Weights of a small GPT-style language model, trained from scratch on English Wikipedia.
Size: 6 heads of 96, MLP 2304 squared ReLU, 49.4M parameters.
Training: a variant of Adam for these matrices, 576M tokens.
Each number is 128 + 32 x the weight over the matrix's rms, rounded and kept within 0 to 255. Layers, rows and columns count from 0.

# layer 2 MLP down (transposed), 2304x576, rms 0.0479, rows 1445-1513, columns 144-191
[[149  73 116 113 140 140  99 177 130 130 120  60 155  69 172 141 142  97 111  94 121  79 115  83 151 135 138 176  89 121  87 144 142  63 146 103 102 142 127 105 140 155 110  94 136 142 123 101]
 [ 67 142 141 179  60 125 129 131 128 182 129 192 116  97 124 195 121 176 154  62 169 114 129 129 170 118 132 119 125 122 148 128  95 136 166  85 179 125 100 155 110 136 137 130 172 101 122 167]
 [136 120 127 160 112 121 220 119  93 140  89 125 116 139  96  62 153 133 122 150 110 119 161 107 109 156 143 209 101 112 125  83 158 133 151 158 144 177  97 137 129 135 126 113 169 101 125 127]
 [115 126  69 132 118 117 110 127 172 102 126  75  98 133 168  48 105 154 144 159 126 125 133 139  96 103 190 168  68 169 110 131 157 150 114 118 167  84  66 100  63 148  83 157 125 130 142 153]
 [121 143 133 161  87 148 107  63  99 152 196  67 133 147 124 152 114  55 121 103  49 154 154 108 180 187 165 195  59 127 146 170 137 162 155 180 167  79 124 105 120 138  82 169 161 163 124 112]
 [109  79 110  57  94 141  42 178 168 101 144 157 117 117 139 146  99 125 112 164 108  78  87 136 142 121 160 127  72 132 147  95  69 155 102  80  87 129  98 142 106 130 114 104 170 189 182  98]
 [141 129 125 111  72 158 152 159  47  62 172 163 143 136 177 164 159  84 127 172 124 144 165 137  77 117 127 114  71 129  81  89 128 164 140  89  87  94 112 172 148 131 176 147 188  63  80 139]
 [ 89 168 110 141 143 151 139 150 117 131 145 110 150 160 126 146  91 172 125 171  89 160 136  81 141 140 132 122 103 151  78 110 105 132 122 116 117 120 128 126  95 176 122 132 170 195 106 164]
 [ 98 137 146 140 125 126 155 174  62 164  59  39  96 126 100 134  87  98 172 137 190 163 156  83 122 139 167 160 100 104 134 157  97 125 122 153 190 153 108  96 152 117  89 173 169 114 126 132]
 [114 140 198 160 105 177  77 130 186  85 154 152 110  87 133 131 163  95  89 132   7 107 154 122  96 165 132 155 136  63  95 120 160 100 134 135  63  58 118  90 120 112 105 135 149 160  91 115]
 [109 122 103 142 127 145 207 207 103 116  82 146 202 175 147 103 152 101  74 164 111 167 149 148 148  66 129 187 124 120 113 123 131 124 173 151  44  86 112 131 154 158  77  94 110 105 179 136]
 [104 122 153 138 116 148  95  66 152 106 118 183 119 161  88 136  78 167 108 105  93 162 147 138  61  99 142 148  78 120 106 177 142  94 131 140 169 140 161 144 139 180  79 163 120 154 153 154]
 [ 86 102  99 164 160 130 126 152 152  82  97 142 152  86 165  81 176 114 100 153 105  79 192  67 141 147 110 164 157 151 143 178  91 139  90 155 119 134 114 133 121  92 107 159 145 129  74 132]
 [ 67  64  40 108 123 137 141 182 139  77  82  81 167  94 101 131 173 106 114 203 137 106  92 127 153 138 159 121  76 160 178 151 117 129 121 135 187 140 120 139 144 187 120 100 172 194 116 161]
 [ 96 133 113 126 154  94 157 161 137 125  88 155 168 111  99  80 119  46 131 101 119 134  87 116 188 121 115 145 193 130 116  69 145 139 132 134 137 133 169 146 125 116 136 150 170 151 198 182]
 [178 106 167 106  81  90  96 120 135 104 130  86 184 143 142 177  65 139 159  83 230 160 101 160 103  98  85  68 128 142 150  81 124  93 108 181  84 115 142 147  61 136 221 160 104 115 106  90]
 [ 96 137 107 136  29  54 215 169 149  82 114 166 126 142  85 136 151 104 183 102 123 202 126 158 130 126  98  95  88 138 158 166 140 147 145 144 143 126  88 113 153  69 125 188 173 184 148  90]
 [145 141 106 180 134  89  75 140 121 143  88 142 149 141 122 200 152 102  83 137 100 121 112 149 123  94 101 141 128 177 149 158 157 123 113 101 164 110 118  87 120 114 115 114 100  93 176 120]
 [170 151 160 130 101  70 111  78 141  71 131 212 141 104 127 109 102 148 128 105 121 158 105  70 152  71 102 121 112 133  70 139 125 134 113 114 103 197 137 146 137 121 114 180 149  83  84 150]
 [ 67 146 160 123 166 157  96 150  97 132 132 125  83 129 170 133 122 147 130 124 157 158 201 115 115 129 122 142 143 130 132 132 152 147 119 127 125 109 117 136  61 124 105 131 166 106 168 145]
 [117 150  90  99 150 131 129 159 132 126 105 147 122 123  85  93 175  90 133  79 140  93 135 103 110  82 122 132 155 138 184  94 100  78 162 128 151 119 122 112  87 133  95 130  44 143 123 115]
 [119 105  83 126  97  64 154 132 144 142 146 164 103  92 129 108 129 153  81 106 109 111 151 145 120  86 139 114 170 108 127 142 112 114 129 143 154 117 152 107 109 123 153 169 162 159 149  71]
 [165 125 135 206 125 108 179 123 135  81 155 145 100 113 126 106 153  87 114 130 151 107 138 136 123 151  98 255 134  88  71 121  94 103 152 153  58 117 126 130 135 172 163  77 180 124  86 155]
 [122 121 136 117 169 170 149 109 108 102 112 138 142 100  78 142 101 117 101  89  63 111 143 141 112 124 110 137 145 147  85 112  98 115 114 125  77 181 114 143  88 159 137 144  87 174 106  99]
 [177 136  88 160 114 113 116 144  98 116 164 137 127 125  87 117  71  88 145  79 108 182  73 175  69 105 150  97  76 107  91 158 121 169 103 154 118 140 120 179 117  96 190 138  53 141 144  59]
 [ 86 135 150 135 160  75 137 135 114 139 110 109 173 160 140 116 106 165 153  52 155 132 179 133  87 109 178 141 186 114 177 124 165 111 138 125 142  85 186 152 138 146 145 150 138  82 108 143]
 [132 114 106 142 131 132 122 133  85 149 123 118  72 127 102 156 213 158 153 159 138  81 151 173 142 145 163 131 163  40 121 112  94 168 118 187 146 108 147 170 132 135 118 153 150 135 112 158]
 [108  74  97 115 172 127 108 127 163 125 141 103  98 145 132 156 138 121 131  88 117 138 159 167 141 169 156 156 216 138  75 121  78 161  99 113 164 137  89 185 160 142 111 145 138 107  88 157]
 [108 144 131 136 125 166 136 125 139  98 171 127 142 102 123 159 131 112 126 129 113 123 142 138 129 135  66 150 107  79 118 141 150 163 154 127 146 115  96 112 133 147 131  97 189 137 120 122]
 [114 182  96 194 159  85  80 132 136 107 120 100 193 142 181  98 171  69  93  67 124 136 115 131 161 146 124 142 152 132 107 142 147 147 108 138 197  98 100 168 119 190 117 130 116 121 139 177]
 [ 86  98  76  88 108 188  69 125  98 149 119  89 100 149  85  96  96  85  58 108 106 164 130 172 175 191 148 105 140  94 106  93  39 146 114 138 121  97 142 167 145 149 183  82 175 123 124 117]
 [ 92 170 106 122 121 113  69 210 125  92 113 143 176 148 184 180  51 128  86 114 154 129  75 220 105  84 112 156  98 164  65 120  51 106 102 175 110 189 175 133 103 121 115 153 157  98 123  98]
 [ 75 116  42 115 140 124 199 158 125  78 117 156 118  73 171 102 142 155 101 100 123 175 141 107 154 126 148 119 137 176 126  93 119 123 127 183 130 155 127 119  69 183 141 146 163  96 104 128]
 [ 85 157 133 144 147 176 160  74 121 106 153 128 181 167 165 179 123 141 111 153 168 104 145 164 100 145 140 136  94 119 108 141 168 190 124 127 141 149  96 130 123 128 108 165  87 142 141  84]
 [148 103 107 101 134  67 158 144 156  97 119 171 122 122 144 102 150 146 139 123  89  67  92  95 112  95 153 102 168 136 130 119 137 115 118 102 153 152  82 134 211 107 100 160 154 149 137 116]
 [126 128 156 136 112 131 134 126 156 162 197 152 168 133 140 116  91 111 153 192 104 158 158 101 128 154 114  76  79  91 112 113  78 111 123 111 144  61  98 117 145 138 124  93 128  94  85 118]
 [122 133 112 133  84 144 138 123 172 159  82 160 188 123 107  17 160  88 100 145 146 115 184 166  86 128  97 167 139 178 116 132 131 215 195 185 119 183 103 121 153 176 136 130 117 151 123 198]
 [ 92 205 150 146 131 129 131 164 148 173 193 121 170  98 110 115 124 154 132 121  83 124 113 172 119 162 111 163  97 148 163 154 124  85  44  65  94  82 159  91  88 104 121 139 146 118 189  83]
 [126 132 124 121  83 131  98 134 124  91 177 138  89 113 125 139 105  95 180 107 157 136 146 119 131 110  99 119 136 134 136 187 116 128  45  85 141  65 173 150 122 146 120 128 119  57 134 146]
 [104 157 169 131 102 175 151 125 144 108 109 128 129 149 114 130 116 145 119 131 120 135  88 166 129 180 146 156 118 112 107 108 171 179 102  86  95 126  84 172 143 125 169 195 170 134 142 160]
 [120 117 117 145 145 162 159 168 143  98 139 103 136 135 156 102 140 108 162 136  86 139  99 145 134 146  88 161 173  94 104  95 111 134  91 151 121 129  93 111 113 163 114 121 157 138 106 128]
 [ 81 106 150 137 163 143 118 137 125  90 172 126 113 125 129 143 143  82 134 165 122 141 178 170 180 188  99 148 127 114 178 119 138 104  89 104 144 152 138 173  66 119 109 109 148 114  79 162]
 [134 100 185 150 134 122  82 160 115 126 147  85 113 147 135  37 127 115 109 104 148 132 133 141  49  94 122 101 169 125  70 150 159 144 139 152 146  82 128 116 110 162 141 148 126 110  72 152]
 [150 119 155  62 137 131  84 115 218 135 104 154  60 127 117 129 136 119 119 143 127 116 136 139 162 119 160 174 105 168  91  86 124 119  99 156 174 135 129 153  97 114 144 127 134  99 147 139]
 [115 110 174 200 130  62 150 136 175  72 137 101 116 181 168  88 146 195 136 129  85 148 148  96 143 187 105 169 156 183 131  83 143 127  89 143 141  99 134 167  87 114 190 128 159 116  99  70]
 [127 140  71  81  97  62  95 128 151 104 111 111 148 139 140 175 173 153 157 150 135 173 101 151 102 146 150 140 144 139 140 145  73  84 145  72 118 133 118 100 115 165  98 110 153 127 122 114]
 [ 86  87  70 127 181  73 103 147 136 187 139  76 172 123 150 108 148 157 167 102 177 151 172 170 166 134 101 158 118 154 153 150 120 109 134 149 196  54 106 144 140  89 141 116  91 168 186 177]
 [104 120 114 129  99 124 127 120  96 126 147 113 131 119  91 115 116 121 150 123 165 115 187  87 143 155 158 100 133 107 111 109 147 175 180 135 197 150  81 141 201 102 106 150 110 146  43 211]
 [129 105 112 114 133 134 148 103  76 103 161 181 115 156 139 117 125 128 118 167 118 152 178 160 113  97 115 179 133 188 121 141 110 107 138 132 108 131 143 140  67  99 102 114 118 194 162 102]
 [165 149 189 173  79 154 129 113  85 157 149 130  86 186  98 125 189 132 119 122 162 109 109  95 170 182 113 130  98 144 113 132 129 172 144 173 153 112 140  86 117  45 161 175 119 163 124 134]
 [149 141 144 107 127 106 110  96 156 206  36 131 154 137 121  35 114 125 131 118 180 108  91 171 118 151 125 124 159 125 205 186 102  91 129 132 164 113 117 130 139 134 143  95 180 127 110 109]
 [192  63 119 102  59  92  75 139 115  93 179  97 132 205 149  89 127 130 130  69 123  89 139 152  25 154 129 139 162  83 119 120 141 139 123 178 160 167 111 117 103 132 132 105  91 121  84  95]
 [146 142 129 132 145 143 161 131 130 125 123 116 138  91 102 161 172 132 101 138  56 144 141 140 144 113  86 130 135 125 161 133 190 113  88 170  79 171 169 129 148 143 185 107 143 184 105  65]
 [122 174 137 113 115 144 154  95 174 132 140 112 115 133 145  99 154 196  79 121 140 140 153 118 102  95  70 166 126 129 160  71  72 104 169 159 170 124 155 105  84 134 102 170 118 220  96 140]
 [215 132 129  92 184  90 122 148 163 115  69  84 176 162 101 112 191 142 101 132 130  84 123 139 129 199  93 216  90 106 147 138 188 108 160 121 169 140 121  29 120  99 170 108 177 151 121 136]
 [180 142 109 182  28 111 130  97 146  73 158 110 120 162 171 106  86 163  97 134  96 110 137  87  52 162  67 180  57 161  97 167 137 149 132 117  58  91 173 184 160 133 107  91 192 138 108 138]
 [115  93  61 146 105 117  96 132 116 140 154 128 139 110 105  84 129 143 129  61  82 191 150 154 112  93 157 143 108 124 146  91  97 170 224 156 137 126 132 186  55 114 108 179 124 149 190 130]
 [ 98 171 183 118 192 108 121 141 109 139  89 143 154 115 117 135 147 144 142 161 152 153 152 107  95 142 167 150 114  68 150 169  82 134 146 159  99 154 112 108 136 110 137 111 127 144 145 165]
 [158  98 140 137 145 130 120 200 147  99 107 146 145 132 119 148 108 135 114 113 123 161 154 133 120  95 128 165  98 177 127 105 109  98 160 120 132 134 102  83 131 123 116  80 159 189 133 136]
 [124 197 102 145  52 160 134 178 130  66 134  78 113 122 119 162 124  96 104 107  97 108 118 140 134  66 117 180 143  58  32 105  85 168 127 169 155 146 118  70 123 100 132 149 151 157 101 169]
 [ 68 104 117  94 121 115 126 105 109 125 108 142 148 152 136 133  87 110  89 112 133  95  85 125 142  89 141 123  88 191 119  73 121 123 132 153 113  88 104  65 131 143 132 158 110 141  85 122]
 [ 35  58 146 140 192  75  88 152 145 104 132 119  63 149 117  72 128 154 121 100 149 174 151 180 115  95 128 129 157 143 140 142 125 162  92 140  90 175  97 160 219 158 186 112 107 168 149  95]
 [144 136 136 104 127  97 212 124  87  56 114 136 129  86 133 154  98 152 141 151 128 111  96 127  89 146 103 132  34 140 106 189 164 154 159 161 106 110  84 139 156 101 107 105 118 123 132  49]
 [109 181 156 134 103 129 105  83  64 153  82 113 140 167 126 152  94 118 126 144 120 109 120 101 133  83 162 140 168 137 170  97 129 129 116 138  91 135 121 138 128 126  94 147 134 124  65 136]
 [119  94 183 156 152  33 106 122 186  82 140 178 140 148 123 119 135 143 108 100 110 151 128 128 117 148 112 151 118  93 106 105 101 157 182 126 125 201 150 177 121 131 174 120 105 147  93 105]
 [127 162 149  87 156  95 167 104 139 185 142 180 197 145 168 118 142  84 157 135 123 161 151 104  76 176 133  61 142 135 124  82  58  86 128 134 127 119 143 122 172 180  91 146  67  99 194 102]
 [103 148 159 203 178 158 146 147 113 117 170 118 119 118 134  92 143 120 142 138 180 114 169  99 137 127  90  89 126 105 135 132  98 103 122 128 121  74 155 139 177  98 146 103 184 137 131 188]
 [137 136 111 102 111  89 168  96 129 192 177 173 148 141 135 171 136 105 163 131 107 100 191  84 168 136 117 169  86 117 140 165 106 224 196 192 144  90 147 100  93 120  85 117 111 191 117 138]
 [ 70  85 156 107 111 160 197 145 112 149 127 157 134 142 159 183 164 149 170  97 122 162 176 180 172  90 120 163  88 118  80 180 212 139 126 146 125 125 117 116  84 144 122  95 128  98 113 113]]
# layer 2 MLP up, 2304x576, rms 0.0505, rows 1446-1514, columns 144-191
[[ 81 121 151 113 121 165 124 105  81  99 132 150  91 147 138 136 125 136 150 105 123 169 217 179 157  77 149  95 164 129 102 151 177 121 123 139 158 121  94  86 106 152 117  92 153  74 122 138]
 [164 145 148 111 152 140 139 112 181 130 156 181 160 126 209 148 128 114 137 177 141  88 127 125 172 165 161 122  66  64 113 115 132 119 136 132 168 117 120 113 142  56 189 156 128 119 148 168]
 [ 48 109 153 128 112 133 157 112  88 122 151 101 140 115  92 180 148 109  82 136 217 126  97 148 142 164 125 105 193  95 108 107 118 106 120 167  92  68 191 139 180 112 109  96 137 153 158 167]
 [157  77 117  89 126 164 155 126 164 146 147 176 117 149 116 188 126 119  84  84 122 153 166  73 100 130 141 116  77 125  88 164  79 154 168 133 123 137  80 156 110  94 151 141 104 172 191 107]
 [ 72  77 125 178  85  59 164 101 126 131 124 117  86 127 103 153 132 135 109 199 109 160 149 140 162 123 125  89 163 121  99 109 103 132 140  74 150 101 143 118 181 113 169 150 123 117  83 104]
 [ 98 100  75 112  80 165 146  97  91  97 152 130 190 171 176  79  48 202 127 120 124 201 139 151 156 113 114 128 137 135 123 153 129  76 188 153 158 127 186 112 121 174  42 103 146 145  90  76]
 [ 95 117 111 136 130 131 167  95 116 110 160 115 124 127 160 157  93 148 149 139 108 120 150 156 152  81 188 121  88 129 104 185  90 184 108 124 151 126 168 107 173 125 131  89 160 107 113 100]
 [147 139 120  99 179 163  72 126 108  81 114  65 144 142  69 133  85 190 123 163  77 161 151 144 148 151 160 106 143  88 176 106 140 133 148 150 123 175 137 125 144 174 132 185 109 106 103 126]
 [160 117 116 168 154 121 189 135 108 138  87 105 196  74 162 138 110 158 116 161 129 135 133 170 105 110 152 111  63  90 124 105 147  63 111 180 106 107 102 201 111 137 132 128 132 137  86  88]
 [122 149 133 126 149 110 118  83  96 138 132 121 107 102 148 168 138 180 167 173 147 148  69 179 110 160 211 112 170 104 112 148 173 123 160 138 161 108 128  61 118 120 159  53 161 187 130 173]
 [140 189  80 119 173 165 152 101 114 140  80 221 121 159  96 171 124 206 126 161 165 136 194 182 110 185 183 101 120 135  69  88 105 106 223 160  85  86 149  42  67 115 189 168 106  84  65 114]
 [ 79 105 110 134 118 178 209 118 139  89  91 129 133 119 127  75  67 118 136 137 149  82 166 122 151 117 131 122 147 171 154 138  83 105 125 140 118  79 165 130 157 148 128 130  89 114 143 166]
 [125  92 184 159 149 157 200 110 139  73 102  72 123  65 110 127 143 141 158 169 133 132 153 144 169 106  95  98  80 155 109 106 119  95  89  74 170 139  97 108 135 166 143 113 192 151  97 118]
 [119 135 120 193 105 110 123  63  79 152  88  72 154 101 140  70 164 217 120 151  86 105 106 157 106 133 154  78 143 196  82 138  98 149 146  99 124 117 145 126 158 147 127 151 190  69 120 190]
 [144 136 148  96 162  85 147  95 124 113  74 141 128 137 128 168 107 125 180 156 117  95 156 159 112 190 111  37 183 117 133  83  89 146 172 136  98 117  88  73 118 140 172 138  84 128  96 142]
 [124 107 128 176 184 124 106 100  78 142 103 140 155 105  96 159 130 122 159 100 139 112 106 126 136 174 106  89 106 105 103 164 136  65 134 158 162 110 128  81  96 100  80 134 135 129 124 134]
 [173 117 160 138  87 108 106 138 106 168 118 175  80 157 136 133  78 173 120 131 118 127 109 167 135 156 145  69 153 114 118 156 132  94 141 151 105 108 130 133 106 122 115 101 185 157 118 133]
 [136 141 145 141 217  84  75 115 153 153 122 198 154 147 139 130  73 116 143 238 145 137 120 124 124 133 173 121 127 134 109 126 140 167 100 151 111 118 142 137 179  94 104 147 133  97 152 125]
 [129 125 145 144 159 133 180 105 158 103 129 128 146 103  67 121 117  96 183 123 164 110 142 158 140  94 128 134 127 111 141 177 139 129 111 113 106 142 197  88  90 117 115 114 117 108 138 117]
 [145  87 176 125 113 149 158 138  93 186 120 161 155 143 184 150 140 124 158 146 144 113 127 119 109 168 136 119 146  83  86 137 180 128 145 101 134 151 143 164 133  76 128 142 140 174 114 161]
 [107 141  54 148 109 139 103  88 128 187  76  94 105  76 132 180 155 112 161 145 158 110 147  72 121 120 108  87 163 108 134 172 101  80 160  80  91  55 192 111 118 163 116  83 124  90 120 146]
 [122  95  90 126 110 147 182  89 114  89  93 196  98  90  71 120 139 128  78  86 132  93  79 106 177  65 166 121  74  87 177 141  89  97 152  23 100 121 236 101 103 157 168  69 108 131  98 119]
 [129 130 104 130 176 180 216 108 185  94 189 140 125 158  88 135 116  94 143 169 147 109 151 136 118 157  66 150 104 119  76  69  97 108 169 125 136  91  87  48 137  89 113 158 168 125 147 151]
 [106  50 134  99 122 139 147  81 180  62  56 126 130  48 178 129 117 116  99 173  95 176  72 155 144 153 145 103 186 112  88 132 173 141 129 104  78 128 102 155  78 117 150  98  92 134 175 171]
 [108 125 169 142 129  91 192 105 170 156 103 127 143 183 136 118 160 174 163 133 117 142 140 142  84  92 154 120 118  23  82 121 134  75  94 155 152 154 180 152 129 202  92 139 111 139 129 140]
 [108 169 124 177 103 172 117 109 167 158  83 184 118 139 120 148  75  96 171 207  78 141 143 183 130 103  83 128 128 145  69 120 147 108 150 168 186 131 137 136 135 160 107 136 167 146 130 146]
 [132  78 140 119 115  96 198 127 132 106 158 118 156 152 146 139 105 146 110 148 123 112 108 156 167 118 160 122 112 103 128 169 119 159  92 118 140 124 128 112 103 169 139 158 146  99 110 114]
 [141 130 113 157 195 102 206 126 132  99 154 189  99 118 163  98  93 187  83 176  86 146 139  69 172 187 154 133 176 146  40 113 155  70 115 138 150 152 144 158 130 130 113 139 124 122 165 183]
 [146 210 134  97 106 147 190 107 125 107 135 150 150  77 122 227  54 153  85 188 112 114 133 136 147 135 148 124 123 143 134 126 126  99 138  80 139 114 123  62 181 105 114 171  91 151 107 137]
 [ 99  54 142 108 122 150 122 105 100 137 131 115  46 146 103 147 167 121 104 178 135 136  92 177 142 145 149 121 133 131 153 122 135 133 132 181 156 130 127  93  91  94 179 149  81 102  64 112]
 [125 117 100 111 120  70 179 105 110 113  94 123 155 131 157 131 146  84 122 112 166  81 126 137  86  86 153  97 110 155 125 148  36 121 123 184 123 102  96 115  93 104 158 136 121  97 150 121]
 [158 148 136 167 126 192 117 112 120 118 118 132 202 155  97 143 171 121 181 179  99 144 145 134 141 116 151 104 129 101 150  99 108  96 185 135 109 163  77  96 187 130 130 123 154 124 147 153]
 [132 104 114 156  92 146  87 108 142  89 123 222 151 100 121  87 159 161 142 113 116 193 131  97 134 105  64 115 179 166 176 146 103 102 110 167 112 150 140  98 161 148  56 157 150 185 181 194]
 [ 84 136 108  96 123 131 161  86 174 107 106  72  81  78 131 172  74 129 128 134 173 149  77 140 114  99 160 137 131 108 139  82 144 138 141 145 159  96 163 113 107 181 171 100  59 113 148 140]
 [181 118 107 204  94 122 157 122  96 121  66 117 107 170 154 143  89 152 131 126  81 102 167 163 108 181 175 112  61  89 225 139 103 102 147 127 141 147 100 131 174 176 104 132 180 127 125 161]
 [104 178 101 129  90 191 121  96 154 151 101 187  83  73 129 167 130  66 159 170 164 133 121 177 121 182 107 116 134 134 126 125 132  98 141 136 152 109  82  87 155 124  61 108 113 155 124 159]
 [148 102  94 176 111 154 148 133 165 161  76 142 115 164  96  67 112 138 145 101 116 141 135 127  96 162 184 118 104  84 101 148 160 143 163 136 135  85 114 136 121 132 211 127 155  93 122  69]
 [ 66 164 139 106 176 146 117 108 110 188 100 112  85 142 180 133  94  94  94 100 121  97  93 107 122 119 122  58 105 138 178  91 181  93 150 154 154 105 101 173  67 168 156 102 131 126 116 149]
 [ 35  76 142 135 134 108 116  93 151 132 133 139 109 138 174  83 126 144 208 126 117  82 101  77 127 120 112 117 194 131 144  97 151  90 166 105 114 217 113 135 215 211 136 145 142 144 171 114]
 [132 143 145 162 151 155 128 117  92 126 135 180 130 156 156 116 130 159 131 130  98 104 149 157 123 167 142 108  94 111 109 147  86 131 146 158 106 113  95 105 130  69  91 126 127 152 131 108]
 [161 102  99 127 100  96 190 123  96 160 111 191  74  67 147  82 139 133 144 108 157 153 145 144 139 113  89  51 122 131 145 170 167 120 118  99  92 102 194 175 144 162 130 124 122 118  80  76]
 [145 103 119 136  86  91 111  92 162 148 155 156  95 140 231  96 141 163 153 154 167 134  69 107 108 200 152 141 143 141 132 131 144 120 141 104 114 118 128 129 132 147 141  66 140 152 183  70]
 [139  36 115 152 115  86 166  95 122 133 156 115 154 154 184 126 129 114 141 164 124  86 126 161 145 146 186 139  86 122  82  96 157 136 130 106 101  92 162 164 107 160  98 139 167 151 135 108]
 [ 86 108 161 103 142  98 156 123  84 121 139  72 138  86 139  94 160 171 160 165  85 149 131 104 159 131 113 119 163 130 121 115 118 110 159 102 154  92 122 168 186 184 159 125 112 123 176  82]
 [129 161 113 101 125  98 105 114 139 126 141  78 178 116 129 157 116 129 105 140 131 147 142 157 132 126 146  93 199 115 114 143 133 101 142 112 122 119  95 133 156 123  69 142 160 102 180 109]
 [142 141 133 124 172 146 163  98 119 174 159 111  97 117 154 101 155 147 101 116 112 187 137 111 135 129 132 134 179 151 125  95 115  73 139  83 113 141 160 126 100 169 123  85 122 145 189 113]
 [ 97  71  81 142  74 191 109 102  85 103 139 117  79 190  99 135 172 142 120 137 139 145  71 130  67 104 159 130 134 126 123 114 132  97 113 121  55 110 136  57 171 109 111 144 181 140 173 119]
 [130  89  69  93 113 168 187 126  70 127 106 163 136 111 121 147 119 116  85 160 119 113 154  87 123 140 170 117 148 104 146  85  87 124 116 158  98  71 131 150 130 187 196 187  97 156 164 115]
 [150 122 138 129 187 123 149  87  98 148  99 156 157 190  85 170 116 124 103 118 140 114 118 110 128 132 179 111 129 121 201 138 138 103  98 110 101 140  78 118 134  96 129 136  94 185 129  80]
 [ 96 112 101 107 187 162 175 117  51 213  84 133 137 138  77 193 118 184 180  93 153 112 134 129  93  87 162 101 182 159 165 137 131 199 110 151 156 118 214 115 104 152 129  61 200 139 163 120]
 [185 153  97 143 146 115 217 107  97 121 182  65  62 124 147  41 111  60 157 123 151 142 147 131  87 162  95 122 116  89 120 117 106 130 168 136 151 105 129 146 126  84  94 118 139 240 144 141]
 [ 93 170 127 165 132 187 138 124 121 126 159 166 164  84  95 128 109  91 140 108  84  94 105 154 108  88 121 125 105 166 132 127 154 155 130 179 163 148 114 137 139 105 124 134 178 126 121  94]
 [125 178 204 133  92 162 114  88 136 114  99 152 127 120 183 125  95 126 166 136 116 124 167 150 138 107 134 124  66  70 127  97 145 131 108 115  97  91 100 135 180 134 152  56 140 111 121 154]
 [177 145  43 170 155 160 117  96 121  66 142 129 129 147  56 147  53 135 117  73 105 118 141 169 113  91 175 132  59 113 148 149  98 166 137 150  89  99 112 149 156 118 114 145 171 120 138 116]
 [166 213 123 135 107 178 115 118 134 155 140  86 169 161 117 111 100 158 101 128 156 121 117 133  83 169 109 121 113 127  89 133  80  74 168 197 105  87 203 105 140 148 115 135 143 116  88 146]
 [143 103 181 130 124  98 194 108 151 175 125 121 139 152 126 166 133 178 181 123 170 141 133 121 100 162 192  68 124  96  79 160  97 114 143 143 124 123 124 115 135 103  98 109 143  94 163  71]
 [151 115  56 156  76 172 152  85 138  90 154 130 188 110 126  96 104 156 159 130  94 179 151 193 113 115 133  93 154 174 167 106 172  76 168 178 133  92 134  69 158 168 146 144  87  80  37  59]
 [183  79 145 130 102  89 127 121 148 119 143 133 121 120 146 185 105  94 129 164  84 130 141 164 117 114 139 146 114 163  82 110 172 140 100 131 150 121 169 106 118 145 111  62 139 135 144 129]
 [ 95 179 133 138 114 115 100 129  84 173  87 158 116  97 150 116 130 129 143 157 124  95 121 104 134  83 164  84 149 129 115 132 131  93 140 102 183 146 132 107 137 161 142 136  91 133 178 150]
 [141 119 123  53 125 126 111  86  85 190  94 181 134  41 153 116 112 112 139 198 133  71 186 146 145  74 148  68 167 155 117 138 147  74 191 146 175 158  96 121 192 120 151 140 113 157 167  78]
 [110  94 133 157 147  96 156  97 104 134 138 130  81 118  92 186 125 152 166 119 160 215 116 137 123 107 163 113 189  67  77 125 155 118 139 123  97  95 172  72  97 122  90 113 159 123 140 147]
 [125 112 112 128 134 138 165  89 131 119 145  78 137 153 135 103 118 108 181 147 107 105 112 156 103  63 176 100 146 115 199  62  54 128 149 147 118 127 106 111 134 105  93 170  66 124 160  83]
 [130 104 125 144 170  95 160 123 101 147 116 195  90  65 102  84  58 119  89 151  66 160 136  89 141 123 190 125  92 103 180 127 191 136 149 136 122 113 100 143 110  82 134 164 134 190 140  89]
 [157 115  85 102 169  99 188 104 180 176 100  78 179 116 128  55  92 169 167 171  65  92 107 134 104 120 113 126 150 134 171 142  90 125 136 115  80 165 173 124  50 113 100 129 140 125  99 137]
 [ 90 121  78  75  81 169 105 114 147 161  75 147 122 128 116 126 117 171 122 146 131 135 174 159 143 118 114  71 120 114 157 118 213 105 125 108 141 161 128 107 160 179 129 174 133  76 164 130]
 [ 95 186 131 152 123 107 221 135 110 159 119 150  99 117 130  64 125 124 142 102 153 141 169  98 174 164  94 106 108 111  82 129 143 132 164 155 148 119 141  74 100 194 108 120 170 100 146 145]
 [ 70 137 176 171 188  97 123 117 150 158  65 185 188 134 117  99 109 219 154 116 123 178 138 168 151 115 147  83 200  91 160 129 154 131  99  96 155  85  48 101 184 144 153 125  99 155 179 128]
 [ 98 134 124 177 117 155 127 133 123 177 167 140 101 119 108  66  83 164 137 132 109 157  86 117 136 138  96  58 121 127 115  67 195 136  83  85  71 162  96 174 137 103 184 124 143 109 125 150]
 [ 57 152 119 127 134 130 174 116 116 107  78  79 157 120 126  76  68 154 125 100 185 170 121 126  98 114  94 139  93  90 125 111 136 100  85 120 153 147 128 181  85 162 122 143 119 147 132  47]]